From a checkpoint of a small transformer trained on Wikipedia.
Size: width 320, 5 heads of 64.
Architecture: LayerNorm before each block, no biases in attention or MLP.
Training: a variant of SOAP for these matrices, 2860 steps.
Each number is 50 + 12 x the weight over its row's rms, rounded and kept within 0 to 99. Layers, rows and columns count from 0. The size before them is the row's rms in percent of the matrix's.

# up: layer 2 MLP up, 1152x320, rms 0.124, rows 594-613, columns 240-319
# down: layer 2 MLP down (transposed), 1152x320, rms 0.118, rows 594-613, columns 240-319
up594 111:43 24 66 56 34 58 49 76 54 48 28 35 51 50 69 42 47 50 61 55 60 69 27 60 59 73 58 62 38 48 36 54 37 42 72 44 49 46 39 55 35 49 71 27 52 50 58 54 69 13 32 25 34 37 34 53 60 54 53 52 30 44 44 44 60 70 36 56 43 56 33 60 52 50 46 47 61 27 47 26
down594 104:37 73 31 48 69 51 46 38 52 57 30 35 49 39 57 55 48 49 47 56 28 76 35 18 48 50 68 49 52 59 44 41 68 53 61 61 53 17 31 56 46 50 64 54 50 45 52 33 59 72 48 44 50 61 38 23 54 29 14 49 47 46 40 39 72 40 46 78 42 41 61 56 50 41 43 49 47 61 49 65
up595 095:76 59 59 49 32 41 33 46 47 63 47 39 55 38 41 51 55 39 43 50 40 44 51 47 58 39 34 30 44 54 53 45 65 35 47 49 52 33 34 59 52 35 41 55 50 63 58 46 61 48 46 71 50 58 45 67 19 38 45 44 66 23 67 46 41 70 29 62 42 50 49 31 65 54 51 41 41 47 47 67
down595 093:50 78 56 44 55 54 65 48 69 62 49 37 56 55 46 19 41 53 59 22 39 42 45 38 66 33 65 43 44 63 55 61 41 65 44 64 32 46 56 40 53 63 57 40 49 47 42 55 48 32 46 41 59 47 54 55 55 55 63 63 37 44 46 24 74 39 80 59 51 52 32 40 52 40 34 40 71 45 55 31
up596 105:56 46 48 47 41 44 40 34 55 64 75 40 44 47 44 45 15 52 55 39 47 68 68 37 25 38 47 48 37 51 45 59 64 55 57 48 60 44 65 47 51 75 30 39 47 76 56 40 71 62 42 66 47 30 47 45 47 68 64 51 49 47 38 27 36 78 49 34 29 30 43 40 67 65 50 51 50 56 63 47
down596 109:68 45 51 33 43 41 57 71 57 57 63 42 65 52 64 24 49 50 30 40 78 37 72 60 41 60 61 52 44 61 55 58 50 42 50 64 53 57 51 51 45 40 60 65 55 63 37 53 56 46 30 37 54 54 61 65 58 33 57 45 60 39 47 63 62 49 53 71 30 56 44 57 52 41 49 68 44 48 46 46
up597 092:58 36 46 61 47 59 40 50 23 51 55 44 61 57 29 74 42 20 43 42 65 70 35 58 52 23 40 64 53 68 41 36 39 53 55 48 60 63 47 33 36 39 45 31 50 40 46 58 80 30 53 45 47 42 39 50 45 44 43 47 41 51 63 64 46 46 57 58 59 53 45 67 76 42 59 43 58 29 51 62
down597 099:55 59 72 49 56 46 39 56 53 58 36 39 61 70 64 57 59 53 42 51 50 35 50 40 43 47 51 42 53 57 61 52 59 65 61 49 48 54 63 41 41 70 54 69 63 60 49 55 45 56 42 62 62 44 29 51 26 61 57 34 73 65 30 59 45 55 41 49 53 65 45 45 32 44 33 54 36 62 22 27
up598 106:45 53 65 51 46 56 44 57 39 52 42 34 65 40 31 65 43 55 54 63 42 38 72 75 51 31 44 51 21 47 68 59 45 71 44 66 42 77 39 43 48 39 56 28 76 22 53 70 55 55 62 62 61 55 68 41 72 26 53 47 47 53 51 65 41 48 63 58 48 56 67 65 46 52 45 47 57 40 34 52
down598 104:44 38 42 46 44 33 38 53 43 57 46 54 58 43 36 34 49 38 52 50 65 60 77 73 66 50 41 25 63 55 43 34 35 55 51 58 44 46 54 31 76 55 47 57 66 55 59 58 51 47 37 69 66 50 53 58 42 59 61 48 67 53 42 46 65 56 56 48 43 62 62 69 48 40 53 46 41 55 60 48
up599 103:53 64 41 37 51 31 61 44 51 48 72 65 54 72 71 58 71 52 60 60 43 37 38 63 58 52 31 68 52 44 61 35 65 55 27 46 45 41 54 67 57 65 62 44 65 50 55 46 50 61 56 55 72 30 30 55 47 54 35 45 45 53 62 46 49 47 70 48 78 61 27 39 64 48 64 69 63 36 38 47
down599 108:51 64 45 47 53 65 49 41 70 75 61 55 64 47 32 43 34 37 56 59 45 51 37 53 41 68 34 62 22 66 49 52 69 52 44 45 62 53 36 69 37 30 50 50 33 57 34 47 50 35 58 40 50 58 52 44 64 37 51 36 41 46 49 25 57 36 34 61 47 41 60 58 33 58 49 60 55 39 61 61
up600 089:42 66 48 47 38 50 71 38 26 51 70 42 48 49 53 66 46 37 42 53 38 42 52 47 61 73 40 46 61 41 57 35 41 71 47 39 45 35 48 27 34 59 59 66 54 55 27 35 33 52 36 61 41 37 41 46 59 55 62 56 58 67 80 50 46 61 49 40 47 49 34 29 34 37 57 62 32 48 58 36
down600 097:37 49 58 32 49 55 39 58 50 44 60 53 42 43 46 42 49 39 47 59 56 51 46 55 50 51 49 52 49 86 40 37 40 26 27 56 35 62 40 50 75 73 24 52 63 63 64 55 52 60 32 45 30 43 45 36 56 51 47 54 52 46 49 76 63 55 32 58 60 37 67 51 50 65 37 48 56 29 42 35
up601 112:46 57 49 40 58 68 52 31 41 51 44 65 37 27 44 59 38 47 51 38 37 68 50 55 40 19 73 35 98 33 48 60 66 25 31 51 68 58 28 64 52 64 66 53 46 42 48 52 49 53 51 57 38 62 55 49 63 34 58 49 56 59 42 48 52 76 48 51 60 48 40 54 55 50 71 20 53 30 67 29
down601 109:34 58 37 47 39 66 34 49 61 56 39 51 67 35 37 66 23 46 54 25 51 48 60 56 36 34 41 48 68 61 68 30 38 40 54 56 46 59 52 52 61 45 43 47 59 41 43 61 58 62 63 62 45 47 54 36 65 56 31 43 49 59 71 59 40 50 29 53 43 66 56 53 45 49 66 54 51 59 49 49
up602 118:49 51 44 54 34 50 43 59 43 57 60 33 53 64 35 46 39 67 64 47 41 22 51 45 59 34 32 51 39 54 64 47 35 44 57 53 41 69 39 54 48 66 41 47 65 54 31 46 54 51 53 58 56 49 56 42 47 42 38 57 58 33 53 60 66 49 50 42 54 42 50 69 56 45 53 57 45 45 42 64
down602 118:53 45 52 59 71 41 59 38 60 60 44 48 37 62 54 56 06 32 54 70 69 52 48 40 67 50 71 65 58 38 64 65 79 53 42 46 44 46 23 50 39 63 65 50 28 42 46 45 62 42 53 61 43 47 73 61 52 24 49 61 45 49 47 64 54 52 60 46 39 52 63 52 62 64 48 33 56 35 37 75
up603 089:45 77 70 76 62 38 74 42 70 55 51 45 62 26 60 46 48 54 40 64 59 51 56 37 43 56 34 51 26 30 53 51 16 63 50 61 64 57 65 35 62 58 48 72 70 38 57 82 36 67 44 29 48 41 32 57 35 47 50 45 60 51 65 50 36 62 59 38 63 44 63 41 68 24 74 53 38 86 50 42
down603 085:45 52 48 59 49 36 66 54 48 51 57 50 14 52 64 46 64 34 31 52 50 66 62 44 54 58 49 31 34 44 51 61 71 39 70 63 60 47 41 12 59 45 64 36 55 48 37 63 53 48 44 57 23 51 53 53 56 61 55 63 47 61 61 28 56 47 47 72 56 52 45 65 42 66 63 43 57 31 58 59
up604 095:38 50 53 61 18 50 47 58 43 53 72 62 52 34 66 43 39 37 38 61 61 39 41 58 33 48 61 43 48 59 78 51 36 50 38 54 27 61 60 62 35 41 31 42 47 41 47 29 46 49 60 39 63 54 37 72 59 56 49 61 54 65 51 57 36 27 62 42 64 43 55 86 45 26 44 63 57 74 47 56
down604 095:61 52 47 39 43 55 50 41 46 51 46 62 41 50 52 51 37 57 70 72 55 56 48 58 62 48 33 37 47 48 64 48 35 56 36 36 53 35 56 44 64 62 54 51 54 35 70 68 45 48 24 44 51 50 48 21 72 36 65 51 46 39 51 60 66 34 45 26 44 40 35 65 46 46 39 57 50 68 64 40
up605 105:53 64 59 57 48 44 46 48 52 55 54 58 42 68 55 63 60 47 41 35 47 59 54 52 39 44 68 60 69 75 44 35 57 33 62 50 90 66 38 39 73 29 49 48 59 62 35 47 27 39 50 49 37 42 51 50 54 34 33 50 45 47 54 61 46 45 34 60 44 59 64 47 33 38 38 57 35 44 49 37
down605 103:78 43 50 53 64 56 33 42 38 28 62 62 43 33 24 36 47 39 61 72 65 61 57 62 57 51 82 37 34 48 63 66 30 37 40 65 36 48 50 57 55 54 55 31 67 52 68 47 76 39 55 67 50 44 73 53 36 74 48 44 47 61 42 49 51 54 89 49 54 71 44 55 62 57 56 43 63 44 56 46
up606 094:52 59 43 49 51 55 39 68 63 46 64 42 55 47 41 38 42 27 57 51 44 52 55 53 46 41 29 62 43 47 57 32 57 46 53 42 54 50 57 48 41 35 64 41 69 66 40 41 67 48 32 50 30 75 47 42 46 43 60 55 47 58 63 56 62 74 46 73 60 39 40 48 40 44 40 32 63 50 56 66
down606 091:60 42 54 29 63 44 42 30 34 37 41 45 39 56 61 41 57 55 50 45 53 51 57 31 44 44 53 45 40 50 51 52 40 62 63 35 75 41 47 35 40 56 57 50 30 44 37 48 55 62 58 39 76 41 45 66 68 49 33 63 40 57 45 45 44 49 46 49 40 50 67 67 58 28 50 65 41 48 39 40
up607 122:81 23 42 54 56 47 46 40 50 54 47 26 97 25 47 49 37 35 63 41 61 45 42 80 40 30 58 43 50 30 48 70 55 74 36 33 47 50 38 61 38 47 49 28 58 59 44 34 49 45 72 56 53 45 77 32 65 44 65 54 60 60 43 40 55 44 46 62 51 47 47 53 26 37 46 45 33 64 58 23
down607 100:46 49 51 34 86 47 50 47 51 51 58 56 65 41 74 49 61 49 41 42 61 59 56 60 72 62 48 64 44 57 74 69 48 56 47 56 55 41 42 56 53 56 43 51 47 23 51 59 48 45 44 55 68 54 25 42 42 34 53 64 62 55 36 48 75 22 39 30 25 34 54 41 70 32 72 53 24 38 67 59
up608 106:47 63 58 70 51 36 44 56 40 52 43 45 30 65 35 33 48 58 44 42 37 56 59 42 73 35 62 59 63 32 39 48 34 55 47 47 42 30 48 78 61 74 37 52 61 44 72 59 61 53 46 42 41 56 54 41 47 53 20 47 57 32 70 55 55 48 39 54 49 65 56 60 41 79 55 16 52 54 65 56
down608 111:46 86 53 52 21 42 46 55 40 43 45 25 49 49 60 58 40 52 56 45 29 70 59 43 48 62 42 30 47 64 72 42 45 51 40 52 36 59 35 46 62 40 75 54 73 34 63 30 42 39 48 75 47 72 60 60 60 39 39 48 51 31 35 47 63 37 53 44 35 39 33 62 49 50 66 61 49 62 48 52
up609 114:53 36 48 64 36 74 61 60 57 48 34 46 49 33 32 50 52 63 55 45 45 68 73 40 34 39 37 27 48 34 27 63 59 47 52 53 59 56 37 39 56 49 42 68 41 42 68 40 43 46 54 44 34 52 61 41 49 18 63 57 68 50 56 46 25 46 52 52 36 36 58 50 32 65 49 43 68 54 29 42
down609 099:54 43 45 52 52 56 55 55 62 61 57 47 36 47 52 45 53 58 62 42 60 73 66 67 65 29 47 39 43 38 55 34 50 42 49 60 47 43 43 53 48 62 55 47 52 50 51 53 42 54 44 67 49 57 65 62 45 39 55 45 66 62 69 28 64 35 47 34 49 47 44 66 62 63 31 55 51 38 40 66
up610 104:46 71 61 48 50 31 34 50 62 54 35 29 54 35 79 55 39 47 65 45 43 68 76 39 61 63 46 48 31 25 43 63 36 44 53 57 40 42 38 77 49 60 61 53 42 42 57 43 60 56 37 60 68 45 40 48 65 60 46 52 55 71 43 71 41 41 50 50 53 50 60 57 40 59 49 64 59 59 36 44
down610 102:50 38 51 57 44 58 55 42 44 54 60 55 68 58 44 42 54 68 55 70 44 36 65 59 30 23 20 30 57 63 42 55 46 44 45 54 48 67 51 68 72 46 58 70 30 68 46 56 73 47 50 60 65 68 62 65 54 51 59 61 55 62 47 43 53 41 40 65 40 47 61 53 33 50 33 56 54 54 52 40
up611 094:70 41 37 47 59 37 74 34 48 60 50 41 53 40 58 43 41 71 37 66 44 55 32 52 24 44 67 36 66 66 64 46 46 43 59 65 27 50 35 48 44 29 49 52 48 45 59 40 58 44 42 55 44 39 35 48 52 55 39 42 41 37 45 59 30 54 66 61 48 63 54 72 41 49 82 52 39 52 43 51
down611 094:39 65 60 58 23 31 45 42 54 62 62 33 43 44 59 51 31 35 25 54 72 32 42 58 59 47 28 59 45 38 56 69 42 30 66 58 59 70 62 36 48 39 51 42 67 56 36 46 35 44 40 46 50 67 46 52 41 71 63 30 53 43 58 39 77 30 36 37 53 54 65 61 66 69 54 48 43 60 40 27
up612 099:42 30 65 53 57 54 55 33 64 73 64 71 52 51 28 13 59 68 70 51 26 58 45 45 53 23 33 55 43 58 52 70 48 63 09 54 47 62 47 31 49 47 55 40 30 49 58 52 42 33 58 67 65 57 42 53 64 66 49 67 46 38 57 50 39 50 70 49 31 45 79 57 45 38 60 61 69 47 48 44
down612 093:73 54 29 49 66 49 47 52 53 41 50 48 53 50 85 71 57 24 51 44 49 55 43 74 47 67 70 42 30 41 40 30 48 39 67 38 68 42 54 72 57 56 62 35 50 44 59 59 50 20 66 41 31 62 66 53 43 41 49 28 79 73 37 50 52 32 69 36 54 33 43 54 69 46 57 48 57 51 60 39
up613 101:65 43 57 47 54 58 38 35 49 43 40 38 44 20 44 56 47 78 42 54 46 75 53 75 79 59 45 40 63 40 50 47 35 59 57 62 24 49 42 36 51 58 71 42 60 54 50 61 70 55 51 72 41 51 43 46 46 52 60 41 42 38 63 53 45 48 36 54 54 58 61 43 42 51 47 57 40 40 45 61
down613 112:53 50 41 44 51 35 52 35 35 44 39 61 33 25 44 61 50 64 55 30 62 49 49 57 65 45 46 50 40 57 60 68 55 36 65 45 53 48 56 60 67 55 58 53 24 56 35 33 42 49 72 62 50 44 55 84 50 52 65 62 55 34 55 49 48 46 34 81 29 44 57 57 33 52 70 46 47 54 51 80